config.toml
n_layer = 25
d_model = 192
n_head = 2
n_kv_head = 2
head_dim = 96
d_mlp = 768
vocab_size = 8192
activation = "tanh_gelu"
norm = "layernorm"
norm_place = "pre"
norm_eps = 1e-05
positions = "learned"
qk_norm = false
attn_scale = 0.102
bias = "all"
tie_embeddings = true
parallel_block = false
init = "normal"
init_std_qkv = 0.0254
init_std_o = 0.00359
init_std_up = 0.0254
init_std_down = 0.00359
optimizer = "soap_variant"
lr = 0.00734
lr_mult_qkv = 0.4
lr_mult_up = 1.24
beta1 = 0.95
beta2 = 0.98
lr_head = 0.00987
grad_clip = 1.0
warmup_steps = 200
schedule = "wsd"
decay_fraction = 0.697
decay_shape = "linear"
final_lr_fraction = 0.0
batch_tokens = 32768
seq_len = 2048
doc_mask = false
train_tokens = 197300000
steps = 6022
dataset = "wikipedia_en"
Each number is 500 + 50 x the weight over its row's rms, rounded and kept within 0 to 999. Layers, rows and columns count from 0. Numbers have three digits each. The size before them is the row's rms in percent of the matrix's.

# layer 13 attention key, 192x192, rms 0.107, rows 174-191, columns 96-143
106:535518549565454488463499501572460445525474472488470555564572475478503577495571528489424527461501486464502492503554524528453438564433539484536424
112:472520524491511445478465532475466516422493448532497495556493433570552611420460527506476448503539580413557457500484550494572471537450525541614540
096:525457396441581523598560572503500469523525468432406555478516488530520562415500512395579503468482445561508511441604531609523434478559454482525495
110:528445535589504447414533548473504478471463429534540510537428585586444503536347524393598478487452513542537552464562456593478539409591530468497485
111:498471428418537529441511492634477425536443528517591491520471498536528491493575440474443498516587427499559475509519471472476500460619531489552434
106:523475533492515464591487562584516489556473525510540592439594442451513566552485504453510524473475482443529539562551450488490571441428485476452572
107:457443474568509554453447486578506459518474604586479521488576546474550401509570539527560524451534508554471446584555464382492511464501492440496409
104:469520539516483570566513552446451587484521420482567447536533447551452460536471589511605579601437539440526590511591549544498478530480525471493452
106:587504555499531438491614539513400525503550412501546552460483522549525500522495543523512469488450469428462491592427544509514484392517492518496574
104:489499550503424428508439538471454530471473470411526392538513413390546463507478556379521605544450544557422487519513475500451619492488526567467524
107:441533537455501502430491483459593491543385581521495481552459600485538520406493490364614523473572577485528490460483423434512467505487461534443522
104:465547418441553567509601515543554518571504534546541415551455523498475570563500423383520605382472504497554561506447502521507472518535448512541440
100:518435527581542544429569578444458518515446551508398518564461537522577515536468483512479432429468514502512451519469528434516443443551471538476477
111:449532449533547570510539466485603550463453508511538450490589514543480569557510490448488556441500558535434500505572550441599487525545510444451540
105:478520456563540564573593475504534470510553450551505472506568464536575511496434448558490571508549454585568460452481437537472513512491496515514490
104:528606480460442510587524496510529461443448494517475494583526467504522531550461538431560417546418520580549502518478536501461453526521491489476542
116:489558485522480493417563417440499437506476509488479509522598492552545435516436494497455493532464562447546533471486492516475523543575535433417552
119:513467540516470535533491595558446501491530468511553524553512511505574454477581556538443521480556513470497505558516535510390505413484509515598547
# layer 13 attention query, 192x192, rms 0.108, rows 175-191, columns 96-143
110:490515569450541457506606542374485552484520466427497525453544574558457534578482511508516550517437601505482473452485519455596436539530554538479490
091:575445502470538567571468548486492520521387533557529524460532467477524539486557440507496537398415542540559568410567477554577368486451572494530546
116:456485480481533503565463578524513488444648481469509523525470494551545489479502531489468495328508495533529530592599399555528488455527455607591432
109:512511464413491526513540495468557496492504474455545471519498491516539496516432437437497455513565519461503533484508489464442500483524474461501571
109:439451538424443535527517456516540516475517466488467516504539502545575373527602489485463561610537501459478516460453401562518501505504521479525560
111:402505501445484548531460420475576478401498534536490563565532528511579504586444617495480481584467456444429453406502423440471442463528496463534465
111:506511461494436505458435533527462566543553543504463462589487451524507509545468529540534475455481570576507510434444550509619493539503446495565472
103:546481486421534600528510462499416533475638464491495552473511497517471614515461440586506496459514484495494545534452462482493551471472547476509482
102:473493449456582566507483473435536479447520426459502518632530400570531474538568556556604580505567527527475471588430630429427538501414404521497498
109:438484572511466563405505483451577472483468549485506495561499548437428473494574517543523557456541450508520535440475506512453579497591380596458485
107:539570570471486558559501544500540502513367547551427496546500533447446528486566514505518458493538442411591534562530548526499379539451446527484546
096:448427513545462547495454481456545479498591374491522563563525481487427637571433528558532525534522530481568522560582460573557497473442588571549447
105:560534463567434523601368461520554531485484494528520535481525485471527577534404495548457426469515574415487557459516485471509487500442452572502602
108:484595424565534477588529535394472443571416483552482510432519464436487482517484512441480463519515506523485479483464406513466468483548512521566466
101:531532383429529479555452518483500493553529500428458453452513421467561518602573537479471442516516346452564549490557548485560478508512451525573526
114:498469512453430529518496537589432511543547571517512495489509549543411566489551561611469509406514618493464550500504443468574449478511496512514571
115:542531564441465495523594511467497456509620534433549464462541555454552468558473550537564488494582554597516463595482591404430536427462496474450465
# layer 13 attention value, 192x192, rms 0.121, rows 96-191, columns 96-143
094:452511538594432440415494513457593544504536578493576541442519491450574506532569485523514449441409529529449489473452451530595484465486459534554548
099:469537438463441562524453406478495528513486506540435563533453501552540546582498514470548583484491531512485465541517558519529438495408485507416495
101:428514563549490435547491432475488496506521546482457513512521541512583486585542555538495488561489560540581429609481527646505541501522470497517481
106:578539442509490534500510476541457514481405469587452467454443556574513533477459492564470532519519442464472480527513467481496486545570511588648379
109:566523452523535471477642579489502512490457419458544543460427492534428494514531453515536448448620522346540524520606558424542546498379527560558459
112:405487579487676482563580492452479480542499556449495487536497504566499537456608350480395464470512498512539444477543546507423511499488517465518498
102:560579574525466423478459534413516532423476522535503512502492445526487453464529497504409496501493456535549537517538474518495441587514457511480512
101:511518582488485530533541449555482527589557508499546525454475508595477498454418492486559515496541505530533565532393530504546422484477434458480454
113:420352487534460458510473494461512445553537405530529461442443489429509409501426497455527477455459499476535548460527467516521398547581583558522544
108:551532473574471334485495548559501510527525522386557425502484491521547436532598437469454439541548464483514397483578452529540615537482510556584633
097:466523515438507491554519563474518552488547462589360527509551439561488504481574487509514490454522509506425471470574488538474480436487472561548458
111:517430449479417611442631543538534493427475550508603479538535483420514567497550470417433465507487431481462432490567442499484553480417532437456525
139:403539516437613504513443546423397496549536548454485496493387526540499506461540544449452526497581521529513547465520588529527503509448473553465502
104:441431469538513480490503564432450533551638448503564464492460483396541370448476604491530491495520452512502495407480510453513416475552547509487517
113:478497621480441453457478505490482488549460533432493587424514429472526619518530464547414415528489529403467498497478458502461491424527484518561449
118:560450447470489478499577621420534488500414488510590542553550503518476537525474549454541421446430469533486442510476496469511552512574509444598479
117:405475565598459493440498480551601505529544512483538536410507472525591507543436458477547440475528484578550487455436522407536458534506487482551464
108:501412530478463381534438533483527473441389432505549449489499560462588453512494507559412517461442412461536459458433551522537594595594502492505468
098:506466550476620559473501506472532494530582473487519486546488436485506476497565611494506493410588470575508543484546552597454437544502563473481463
105:512402527493505425537487507500486519554491456536359526522475512492491491529349539466678528506468457486536535457529529530463470453531563532503463
094:490567431498478517545466470536546482543593562554454552457521495493530532541507519582514491541508562470524479534409528496490409384468516502521475
098:588516606467497445514442578425529425508502493446340541490493543572521504574543491454416449532481532438460494465509551546413564519537580509563566
116:586492493507573485579509566548495562527519514450492532497566494588459454416498488530496463525476462583557531542467517522494442520546462435580529
106:440464534433478486472442519528533570555578555541510472497589600462554540537517517532426443544506480555523518386500520504509422487440493451504491
110:460503595514464488542555482507575462447515610497502452427457525493429593615523394504502438506540484553506515479550483559416521496513498551423441
107:541470537490453506498647474467499385466568415421574455559521440428562517498499458536484502532433539560557522550454503409454508519439547521523518
105:494589505477544471546560504550480491539504567483457593476591462570489513437520523522520475509547551488402489527481504436459479560521580505432399
102:501437468437413506446589454531406493538537522509511496453467411574466455597483500480488456529392462449537376484597500511492539461386548490482470
098:494491438546543490525532510457486524555437472437565543483506441488625457499501476492518462466441508438490504468501398542492474509430503581515449
113:486528503427510532538528476495561462439585535470522427562456424522559625536514485403505526496407537517623496573550505480497477487449424447445482
104:476372506569504611531520554460533556536561531518567525562540523488519526534431522524586431518465419482535508503421495485536583544510528418485549
096:573551441492420507527475387561481496481488512533466517524448533467345470495406480438525522576525469526465443549579466451498452530529551531435546
102:499473536535519509515518526534530546517583511547578509423406466461435460507450523508564521489530564495506516476350472524500410449504460431545485
115:506578518441551506544547480470431496509579484509469476558514493459519473478574559479493575559552498544579530532569455491494540508519470609548529
096:464512542499539532490554525480637390511554531494482468494521531525519637456488590387583440517489488563577446491486560403517473529511508499509554
098:556415432558467510404559531508581546471446570541522541544501460581534434536448542486407483475516492547582521520416452476492508500510468500466502
111:561478462513500441505469440414525553492564522477518510493556564490430360497423531533483546461417377490430457516501494506570465583543515489545487
103:454596501451461470500412489492505460522514522552520468504454442524483493354438550448471509474489487610464510560499389451427530571575551578427587
111:596450507437580480579519539541544524380458544506500460538507628531520589535539527381566483483544573542546555602480524534442593504546483520464365
103:523507449558494624483573548383448523525541458459515468560447532495461470446508481526484452529475520471559458477469447448486430436554467501609561
100:527551427509464499574536486492632529498460470505491495501495459502516446517442445511532539522459480395488486482508486510511479512581499521593473
105:459450524601543510414542503504443408504442454392491441508482520498523543416512505494496469504525594528501512500464502458559387443480519458533541
112:534483550596500611557471444588538531538523418463466432480455481491550581574507500550478422397564523536523536455477503470492433491402463427401450
105:504538441533458561485469517488542564521356540460426420487511568477485574523474455516384482579520492393460583529453566464455577523475571391530567
122:452523640480556466566507462485473497490519484419438467489569420491526550385481570429572508521507514620517439446457564449543506553534448516492552
101:468479515438480562506555513487568494490504523505535502536393432441428506439534483515519463540604480358496461471554486438431517501453472589527493
101:508456507429425537570596478492403447469452597475534556516466596449503492506489547575535449449568511496427446464559525558545441536501569514470432
114:509336557497468447509574547394531426531386465523531465569439500495525552555460578481503501480521532484554567452546514573482517438482539577512483
101:411516462528574583477489572447505562512586531500454447498502464469475500507540449414363411567535440428535500536505529428457464532480483444539537
102:591462525485463443414572540541439569349530491428474518480618469512495534487530494511473434455379433438529511554570520516500572510481550483529516
105:545487455459459505509452526498537532497473449419492500505391474592513458441440556567532544501454539512491472437511498475487506561551492476504548
117:534519507358509572511526535474600517488432586557518536587492450420461466462513523499439463487499500519505546579523416559475475511545515554440581
111:596601464559501463471401559482548471541497456557468500502523515520570578489475457465466503525469530423449459492426535499490467432515467523550514
103:494555516560480552494561474515526470498530552465537515457461441557506461558505415493516430606504463518482530541473460505516483545517513550519504
106:535469430561550483425561550501488590498482480537477406546579489557543628483453541570436473537538507499532517517494514449539517507420535522545470
112:455514415528450386483540557498503589502465497519529457537381513476512433474415473512467547552527458509551472483523506467605514574539477582493604
099:497528366498515472462469511545503420448557332491484542450510509472498496452485484444521508520535518574460457483502543484480516460485460595513504
104:484570587485480463543428472544521440423466477349529579392528442526518489437582447497511425437476499523445480492567535478535468537547440532531592
116:500490526454479567548612471508481472453655501439523527566501440542476493504473512479444494489549465577603494480493470479579426473525478481381627
108:547526494501532489514444431565586434477586612464539525515601522539485594645492503451533419430503509486480505536390477501448402512517485358459447
111:446566582447492515504505534502532452567524487431516509486439443596576475410584513451498525511543624457496511383474513412399411581531472560417487
125:498618532548496444461473459466456490474621553539489492388512515549508548521577514520450524545532495562488507455412508491482429484499506545461483
123:517434440492479433557505574457568532518458496536527590521473519398436507454540561546505578508454405458506467473541461511436564480514546526514545
115:441502532522626452554526489560475472456418480521531471460563532474557577438469543468550521516490612558558532498461502491453485574626454556462470
115:494438607496541397512450513540531488544551533497490552539507495491407539395533519523540568524550474603436514377525515529473478454583554492502533
110:513570479503549570467537536509579419445542517439557567555541468504556415517582486424512418532475412491536492480460483491485419491437439463533553
118:577538567460530514525494549491533434487488495506487450554486471503492511430513457506443478454583433544469547483504595484455431568561508466507618
099:532445529414537519424458564505479570626561484561457509393507490585455479445479526542581449468496509519482498468553514520492397472474479569513462
089:468539549448534447604448545474408437509542453520501514528528518520447447473553528470539418514446430442451439516565515496442481519571491577477520
103:619596434550488440490428500446482543533553411515441535479528490556450437430518451429549556512416448444490546510527512488384497460395498469562612
106:566510542502509543484541596464524514475433537539540497525500464567564489492506531482505448494542573465427511567530509565491541520527594535437675
112:485481518430556502537552520516439591495404518493432594588477547537494519507393486519518485539543498488553542528490573517535531523513516451552549
094:520501496459441385505541508522499515430527494472534578486501486434545527450586508358551481525427449557492511504499575552487558519353568438498422
096:534456511434580532518557443448502532490584451491525512529500525508586527461515527447512487425480485456521559527522522435512496533459525559462467
112:471467439455529509432541520498495555553506489521483506489499483569519461459450571481537443526399411532537420466558561516511491428550539527530554
104:392499426559502478498521478382490551486524433433482498469389461546515450442530542538572505431452413501503446513611570494537532467427457434463471
104:516462537477467537543421452602537525540422463475490567480520498526518530460498627483578434502556559510401509562397452538503481507507541541472449
103:643489475458486522456524570495524488514443412548545595524484377575470433485528481509488448494433556450505508565554449549445544464433465526534527
106:502480571516460425407609533562471484531380600449531544518520466490449570420422457562479481483524505550480577454482526416509479531516512423546486
107:569643538511413519514566451495433474480521552575516436549519466542479567565505554633537525499450485519507501502477457492537520510592461471527500
101:448539514511486547493509479431552450482575505495509507487507441526499455412527481537533477575481515567455525540509426536516412531479441534525489
107:528499536497397533463476524559535498459495487548510477486523439515490533442537394546487447496430514491587464471467465484518508437562486566430482
115:462445397484539537466486571587439547469477556528463570459571487480409621433413511532445512436479485477424606511516576493442520527493567507559584
101:447481498552484424507514458498506562488537510539493491575632475383536593527487499490513519506429408533502499428377495518555524582449415356488501
106:500436457483466431427452590490522402554524513536478537467510426466508425405486512487450441543476475486459520597504440458458531464500507491496540
108:564453507444548500458518532531522514510462544513438447538496475535419429450475411481509513452556441425523558512597476530375466539590557651566440
108:590416463489470493562484561554496442431439483507439572556491474504478454517384416451523481543517412482543502490464515499454579465529604464540545
099:522532616468464552572497543552492466571545440521452581606482502586517455633448472576453466429631568477547475555482502474510573466445467526496427
113:436524366470460564574533499631498426476517548502538551571376583533411562483450508506482556621571494492506509564456466472498439467438561433531492
107:513554431441499597408455502539482472526569554584476583519499594520445538544487544442499509624503484462452523531551544561490446468500544513470507
100:482479464507502487560497555463489507517443521468472546434448492505443425485509490459479582407566421457437412494653509471504600534530487591478511
101:539562546565499589388379443470534591542539528542516479467431510463479559427575532486530427509597583498497516453570446465459477534395566547560568
112:596522548508418559534541489501492566491532459586492553525559531566514516452449546567532473458497544569542471515549501390481464465431471459485454
104:511502379568564511427501427496537492456423512485496485447431437543449527469413415462578548499539440435445505530424500491469430536576541585547571
095:552440553500515500480528477427430551466500607470525462458533478550538596436482476576429463509475557519436576495457474493544456503532485474527384
108:472531480522459502514506533508607436575487507555508482558380540562478526539482525543558572503482446519537405484545510549526442406547512560512555
# layer 13 attention output (transposed), 192x192, rms 0.247, rows 96-191, columns 96-143
089:573467527384504496473502462509396487590495497480464433578426420450520433445514418467586557512445596492475537471479457465433501488590500444499485
093:477533623499550490480465422476465513526504433444524508519570552498389479462445575432574477504540455506367498563502530523420554541486526444496477
096:534503477524391555549504456485470606515531423522470439508464448531517581559443470551515458465496597411533551521415485523520531547462492525510504
100:506546523543521561514547539509482499502574572467521484504479554462403455515550496491514518473530536518560503583514497659488522462532500508511639
105:555479505533495563528512509480475574470541473476488559532489487480570510450453430542565439559517582535458521472460511550511448499560508595497470
107:519512487438536562446435542439534445481625470504504510633487499435502456505519516511519543574386552542508553503473553412553515447433446507453545
096:467523516523606449489486491493560395561512485566563528503496602477566512498448450462437584564408418464474470502489472464542552556545510440530530
096:459522554415519504501482447469560525544525496453382585665511465493445490554463504477453509468489516528498494508555469471452398494504484530496430
106:493509600498508496460551504389481507516430529554508581466597438567617605487442474552484432553496500520507476625467503542534459459447440496568433
108:497472493412521498452562375504469517547565529486482532471481453535569406475546428565476447506487487467557564434539487498523561441484413496448538
095:512496556499495612519489574449571565513605558481473463471500483520499468433528459501513500553427454425430525495504491478564477544448607501499490
101:486392494398550549502478447547523529453551516603503620498481516457491491506555584572494446448410464534476547461543500623572493544518479474473418
124:403493516498427434546427493520485526506605475462542451574497477428550493524515555510481524540574521517492534591433504487488509643473546458500500
101:473489424418511447504513524572501488410474490404479487471502405452477521498510465526406476453512523560427455564467420524444508536420559478493487
107:410534414476528513544509483528436553523466537475457407522464603476528544542584393515507386591575541544565500555597493521508421649594502502549583
112:577422490471548422567474427548509484525530529561562505454412539547507447425476581510444469483563480447475499494480512573478553512487504556457472
108:535481541488508509481470497535520517512456428543422522551500489525537493486457484549506500572586443590505442538589531498480539545477459515513401
101:509465502505497574543465465555467419535460533504516432456601485514506478485549558474529515526566376557440513457495429453439522470521526432405472
093:525495470487367535561423551490543572397573508517432530481561457531510538505526536498482479564537512538480529557575473472434494518617515522477490
099:407511498545459467545539507394455461462410555532571479483528483513366595472587448500501482451459597474424557481451587538511501487465594534491495
090:518512390537485536535512546527547477597470425484419513618512515554454511499479487464515433526505417477516398542555484553470421499496543646534509
093:513491519536493560472517530437476535550499522408566478571459498534473586510495537510469581496474491522592478490584481476591478491465562488431518
112:470473436676470479633503544471505503493466529565510484452467438530461599459547509536484428510539488555553529432507531411641561586523494455517494
097:466487425612499596520447482546554494475521550500515480522530496477496433661534516525463520512480481536550505447494416422492441516443467510488444
107:533512569514420547451607425512534553555441500578499513486408489512521479500538556533578539536516487457538478511546526475526450663465560478531495
100:562447548407474495441462431615562458465466540436503644495537503465493543491539499448568518543614497537589448477534506485528474460531442527435449
100:565503456487505494547541527505481490500533438507447545329458464491477536503499550535499476451540488505471464515484527477539550438452465486560448
097:467566517484516473437495455549454372440411529525473530541522539433482524447592425493528397464472481390414489491433511606564442540516434497523438
091:580505433393503539537433553500469513590558501434485464495523501494545577436501565515463446518505467456463491543539490479523537488502513521651568
106:468501567513473480396440504567536414547525530501441510523538571457453505466484564409598538563477527403486547486500522485496521537528474535576497
096:542488539562496545472415585580405524504550528483453467467439443521478522495456503510466483484532470602502541444489498540443439513500461494598421
091:420549425496579429539446481466491505492498529559549526498487555518468465493436413426503488455530415528471547477449562581514520444465465537486470
098:540458504570513475516499474449473565449515541600503506538467414527506653511410493520532504468524534503551517542470582469463495540528527519544485
108:488513436470437483477513592515531518465584597510528473444521491473500479591574493506500462503574452469533565551503523469519545489526518480541495
094:508414483469436492503477436447443489497483452466520518590566552569515496505488611474551489553414465532525534550560526502498492531518446641482457
094:502534413491596438531484484562466509433477464523487538473504461538562428546481543450494497496439552494465574495541479485500509531579527475623463
105:410494457548508466483487470539445495513461426488437528508421602422526471485470451469443579463437437546514441441433485488405480418527533471549514
095:461537515561531480577594509453447492508496440534537454463520662481436447535474479452528472439419435475550457516436449539509455489515484542428505
100:509480567509409567431508500528531482533635596476507558465576509594493470474503573420500526487509591452519544435520457412471517412408511514471460
098:512516475592484420440532497475498460542543600456497507569451533468565462418480527504545569485533445511513517591468571514541475543494465490466564
099:547526492538538514491675470457509512503495479537512499531464479489547433413497413467527472441547391505419488624589493510462552443465530426490593
101:402500563548521532502497551477552547435487582584431581490537516428528529558481480476505493560457587477491453501545513527613481578563495583464492
105:556504536485509561465502560447573472518499561526475515502562471538507517431521510434469542523371544496555543539569513492569387455509532527422521
099:532518403581482503588600494502473430526473446484536534509487543503507484479481530489498542505502566492522526538546388491639449451544526442532483
106:381419518543439497534435544466435562496505440520510466496495443526459571537535503546539501414459494471544513594443514424519534492462463464486500
092:515504451492573560509607460513529553539597470466528516498471513445452475545448537498447488507559481490478512503444579582487487578548583588511528
098:507425478404451486524428570424455537538516484512480429465532425530467536608491543539497447481486473507521508530511497552530562555602473473515410
107:458497566435418521449537561459475484454580567435531397555604453585531534555559522494517540486502587423519492633410511561457533615525576487601587
101:492486511567522489486439481517469451482517502512549666463478522464484404474514519593373522560513471570507483522395429490528484515459432556480468
101:587445458596479490507448518470495478545511546541558478431379534552532484515491434497497427490535547469475463431504504511560504458552482481486396
100:449507553564477448469523487511470414474447541564502462589474496462451548473481497381502408484485533533574495513591473484552468427487477552461507
109:558495439477525525508595511579511469477613543537519499368480625491487489517545468472605657557493548564476520426483567557530510497503475491552525
105:423541475590483496615546412489458464562435608478587421577455593473439487408480512484443521490498402495477484503561503454475486527470493532418527
099:530503472516601443489542486489461550468563505451568519582419464463502485598439496503484512525540499559555490562529535439539552572531390463522526
106:511425520499535485571566548495469461527497563442518576398550502557594441502589440433550416452563475475632472532529419453434520503578446486544529
104:388493527555510441485517373531483481494495522540606618438496519430485433512503413567512461475469503500504551405542485472520558469486502553541557
093:467421568401438384462475499518533579453433519423605484509520522519493491547414496470560475482486483448554471574572477500470511489534582522440464
099:555558505354401453461482490475487478486422479601520406445408475496500521456427444470521480599598418501524551508514533463574585452565424523461479
109:509538496622520563522427513511487511449574582524507531612536557505487498579389490547573492465449526431503543516473451538558538586504400567464483
101:429502547580432621459397523467506516527513484525496533454492515553527440552446560496518480592541546437473487433556503482468503510461424449524457
105:503483574508499529399554493395530450523453503487477508499481530400513522496520501411490552536547447547508425537489517457552503523455484561500497
115:496532473519549471505513511464512558529419500496499475536434503410470530574525445443530532521559505502557516553470500430550529520560505526475516
114:507449426488478525525462471498460495529508481503555403537453482482463557470570365517490499433491454528500535426453549499547525446533547599454584
106:534525557497505529477519557535543487495542539508442573423584414438509550464489560394521613436559579453536506545498540420440607449461527579549504
112:522486467507487522593439545459479551448552545536530466446492362549473478547509488443550559479570412447481526545499517438541524544448593491403518
106:540464479480496507453507571498481512562539539510418463508420559452485505490479574520580471590543500573587465433535566486401551490557489493534498
111:442482426504509508549488503529517413587479556527514496497452497505521504446540470436556517558551385567488393504523521525514512563444442455402452
092:467490493474494517454530490488541557470451486505497442586484426555496525524520556464478576479407450501500425515573525513546405535443533530460495
090:490455541478530443386542457547420492450533460518538533418423573513467524558559494554483484474533501553429479530445593460494530476472430547523650
103:450480497475466377593555459486544478403364464406503527543518525541474531471524528503474475451617335457505446462547483472522455447543511488532577
102:527530530520508434511628382538435516443554494541534545436413476569382514518448493452516578505519447581401582463485514523484541576501512391524436
103:639524505624450518547456479521504473602595480462515472462463559535479565540522483529561496442459611440553596485569462582497538546562615483487475
087:477501523417431476534482536588614495575532494410475528482532515535489553510515511495461489525597556454480531489491425465542582478576496436519421
092:494496533473526564430401495457467501458536558402507410537454528393433495472510500501482534472442471446486496440460463428483446446473472484502528
110:555525396551492491524532560449537494588468502487469554498572404555491507528588555496432499474540452509498563550578536492493546566529458527421417
092:540576493383544467487471496540537501459493491434540444542528495422498571430514561575535500478558593561404549495590477475540479507498531471487524
099:429391481510466549524428562507466484528621488468405517423470527598521514537514469440473515446512609537553530508534439431564481463454456451549476
102:496502471438484497508522438529535433410434618425577403496471525504542522445535487525483530500471532534427415396519624455492378592483468482559473
098:445494481499569534496441597479490437538520437465492519438434530463517446551513526506428528537487515468532512467625539446497439526497506447543329
106:458371490531526525586451462495522437484488525516494491554469409441552433538463508518512497457504490437537475577516499503472512483574476484593587
094:481518476423553477542482521472497471434488556545431501513574475378462515573520493579513535472513504522518394483485465535542483513515440525478448
100:533447470611428485476530427489520469484482506569487605527469442496545481504530497517408485510400518510559506505475625580536465530489448542429456
107:458479523573528438587447607466548447512507548462460462511507568479462496450432539430460485516428440401550490527527406590479501418530548599464463
100:460471463500510526552421481555508492516454544516466484448467580507577447460535419543476485420491547413522484418565455342463491431512435425431553
105:565556540501538454477506425460554480484538496472566472486488572471494434543454512540585454497588640529542512404547465542535447461487521465530433
105:504502492543515418457603502504529533506531549469603477441475496468570466580524500397484566497507442425454412521504584544524431522477548527530508
098:497473488544489358495515441517478487491434449534491508472476480584456487611476566445559483498539527477510586499570502560588461516577559513569432
094:533523541510512485494458527635475438466465557490492527555467476599550481496526486433579515510432517606495497487449470470495451606419468553540541
108:425514514532495563506451535644538501529543497430464561552616541490505412580458538514493464532526483477522479514545452519605498545557555555497547
104:460484479478516564482458460524471504487458454493505544477519574512378522484479503471456478518493535567479457549536488565510472511472456533526409
094:503458544432505501516494517391495523493475469533576423435499547523569483469494576531501502462428407491406501499430575498593504461424503518493486
097:468496460458475540523560514433522587467497539477496429494431513407600548500544553516418486534507534468508453517514495559595396474508512468523606
108:508488518495507465462522511562517437419462499529480583531459484541481550481554494520522463540548451517486480507455397544450422455482557460585496
102:460574503466520459521536456451551562578488470433560547451555539477475561468354457424432547506536404495459510590631551472468556470541587529481478
097:490576468574593534432369474494545549517497573394535479514459446465471439535409500479393533574584528559549551488497441454474477479586515451462463
104:413483455539436449512581454439508506455492449563516457558539553531449567523483555563527443509419439539480494520504668481579426498465460560482500
# layer 13 MLP up, 768x192, rms 0.323, rows 0-27, columns 96-143
101:568473510439459434490464472539531438567502515448448503503457520537495552537509522570511421455477528536484424522375393475600545472496467556530531
094:450482565539459396459527535554484543486545452514483510434516584427481438470427529517548489518509476405525527480434508555447547596539480567494494
103:458559523492455603537495510478624471523399496425530463478427470520471513503492490525460395551425464569469487488464489558501588506530500507489594
094:467511491455448455482520434466398507490605505585540541502568423520434403419450573412529553487479436518519543505472523490480577476486505527511543
097:438491523470446529452487513514478428551554460526581440549477461570525506476552438437520505478458413468532591550557460496568559426590502530426520
096:481533467575505509636470537536519480588456450501437473388532423469502439456433554363584494447573540441447539533440503517542532516496467451529464
102:445440493467515447466505534429575547497382484591581438576513476532527502546478485567444521444404559494492501422481474528446573554550491609450533
107:529461476553488531495503462448495494462472418417560559486533500467593476523684458459493530452451518554585501519507575445451519454393537529566495
103:567597503615536499461571504612551500568416523580461505575410485537492476524454583469496495498481440484480370463420456453425518452509440499418455
106:526499502478494459495523574465537524460484504638478445547549552542549486416391466480484516529547455438506485430503423493457509522461409507469444
118:430551540538513455527577541580552542565559456455549529488469489462488553458477495530402587571574542430524498533537390594389518586434521382495530
117:519559540572588448497506536570538487470514538651556520465490470571500455472495492509444575471573492471617539549427564460554474552476480534482465
096:547454416513484470583588491573566470464532476486575535464453470595420559557429605475448507523566504599447493465483443473425544540459481556567415
100:549594369400461494408551531458615544470453546488489527541461600565506495478473574549500426464515536619547480519552465495415493499538478474430492
096:442499454363519527492524605530476451496550510544484521446529414531431472496415541537463547506504421527546458443462581445514507583472521552471525
097:496438550443493503472489540478542451410457514523495434534513440550547624574488486466468474506523495564547578441575484428452464478441546370476516
100:561531398481426515461482492498568520566559433460468527401466564563593508466539576486495481472505465468493527451409574492563500493512488578472511
106:554504525575480507438568603459462539599475532534514550528545511400401526525447511531403491452508487478464457499396562525591435554532451497498521
106:486473525634394469426494535461518525516493555536511482512505452518532475483553517418559558561606455472546503453480500484508469538511488474483503
094:424456494467451440483537536560552445535488485507500435419504404486495574469487438547493526458514460472477611469463503510480553537453598506572557
101:441521498596520531479493485578471492599497431343543467516513531541572557444581493568508439493453577502425606500466522549477584410484534438511501
091:484544496474559467550467502513565564513538443540467511498458493463524429568509507446430480460520541555419551499463441486532523478549567523575553
092:502469530508482417615481491530500436530488529397504532445499507462545569442456533474519431481474480544484474505594420564528508563495463647482481
107:404472460463461461481627535539512492488454540495504513541517397533525468450557560514548502541504493522497492444466423430466568513487501515524603
092:463592451565489484431515535521519524519456558459509477385460462459473501426476497569442529517550546518427556529457549480471531518520528503526527
102:514541511491481473513582494490473453494524469513549603512553374556462446466452483462477534475528526538425530448443491479489529507490600470559526
093:480493492493457500470470530458459514604470482583475516453441529567456503494549482564513458490481477437505550473539467557484500519539458520548484
099:557493489499528564515534491550494454583500414487485538480510498509493411462397443506516641440525496508491472414537449538428521530515471394610470
# layer 13 MLP down (transposed), 768x192, rms 0.258, rows 0-26, columns 96-143
099:546481491499461511489506528503540375523490444474621580505402509459490503511418533611491526454417472546569441489546539435612451434508522463509448
097:500430461491484477457510488570562591492466546536480527482474575488484581563484519474520541546529505562490373500545488503457405541463481546473583
090:530465409440433537482459491524571459492482464464544536480448483591439436557529517486482527449511491484406494490523486542459554544433402515483607
096:528488479531461536607500558497405535531481507456442501455396498380528567481649484470543426520430518499459582450508469517513478434543419452541483
105:534501492537457441543464503494496538472546483489457533460558527465563585458559500520424530497577521515460520460536540507499484569382475542466492
098:494567647498414512465476520572437512469432485518476561451498471464446434536565520529512451528537437454484510535486520527436533486549520481529475
108:435539528403479499539481523502575467537491520563457490466431445553515520449611433456652578564525411483392644504532448558550467464420514586487452
097:470458480519452561465468478533581460451426481484578473479429505476511520455534512456535439645440600590428438536504562437549498445408561506591505
091:423475553443513501523578483505561437533505478463536475482500545456598486483543551604526472524485493488521465584564459422514518564544560480547575
101:558535624486459510429565562537516498490498539492478486507527513495506518488580433478486530526385497572562438548485407500406470508484465480549467
073:442488481529494517552475485460464486571519497403516495545509465474485470560522504372481606553536589552435508493541498595512474520464516473523425
109:490488433487538584531536540492413536516325451448522496573487534522444477546498514483446512494577515472509541579357543533452563471467529518482507
089:491540467569523512500474551527454482573436496482527431541532486489511435482556467419465532501443519454439558450445575505470629457612480463403534
087:468505419486506626458503538529419479558526547422426498472534527535493490471574515585523541481462522451535408458532486450463483497498461598529443
098:456431563570584477467523506495476575551532506456469495539503532481488433547554554534573534501414490503498501485515525403492566537512515513519463
098:404413514560581455528482516536473409587483539483493501443524515622465428390413445449611581529576550524500460514466545469502457486498575427519546
099:486544547568551500429556528533475462447472439443510575461487485456475499488457539422533557544498479498428488501479490528521564560553577475475607
083:483525493529492491468540436572584508465541547466499473588454561494554477485543509538543509532482570533476531540557435426484388502482427411549505
117:492449542511559488577415462478586532544527462414580499523412577496450387571406447519668526445479499456546504563485508536480548508589546418512518
104:451512504543491441484506475459528489490410514567551529475527440535521472464538537499541491551508562481568594460472517476443478499514436577453587
104:507491546454473527519428443485613480476457509509482461436503595554444440558548498475536491467532417476475498538523525633482513609430450501395505
098:483471475533568436403512505565469498442537555568499480552512508475551479469478472551559508498425450590535451564524487437597411501522492417418482
107:552454516561545443491460473427540480480526458484437525528601540588511543429565435510543477497528492550505557485542387536476543512538506539522557
103:403491528407510420579429467424518493531559450507569536542539430559542472528384484492523558496635422567456509530447501517454516405480546429569500
105:559497549484496481479552586419591460491519511439476486470519471518536486545475518479582540532480493588531597462497533543519543489490494475480518
104:470487399642520404527580551602416475521486449396476401400542462539597491531520513469399543430494604457583439601595514461445520457482490454467544
107:557457522516477435454549464466481425452466410521491568493524417512500481601502445528534641508528472546477498430483563456479493498642446506524575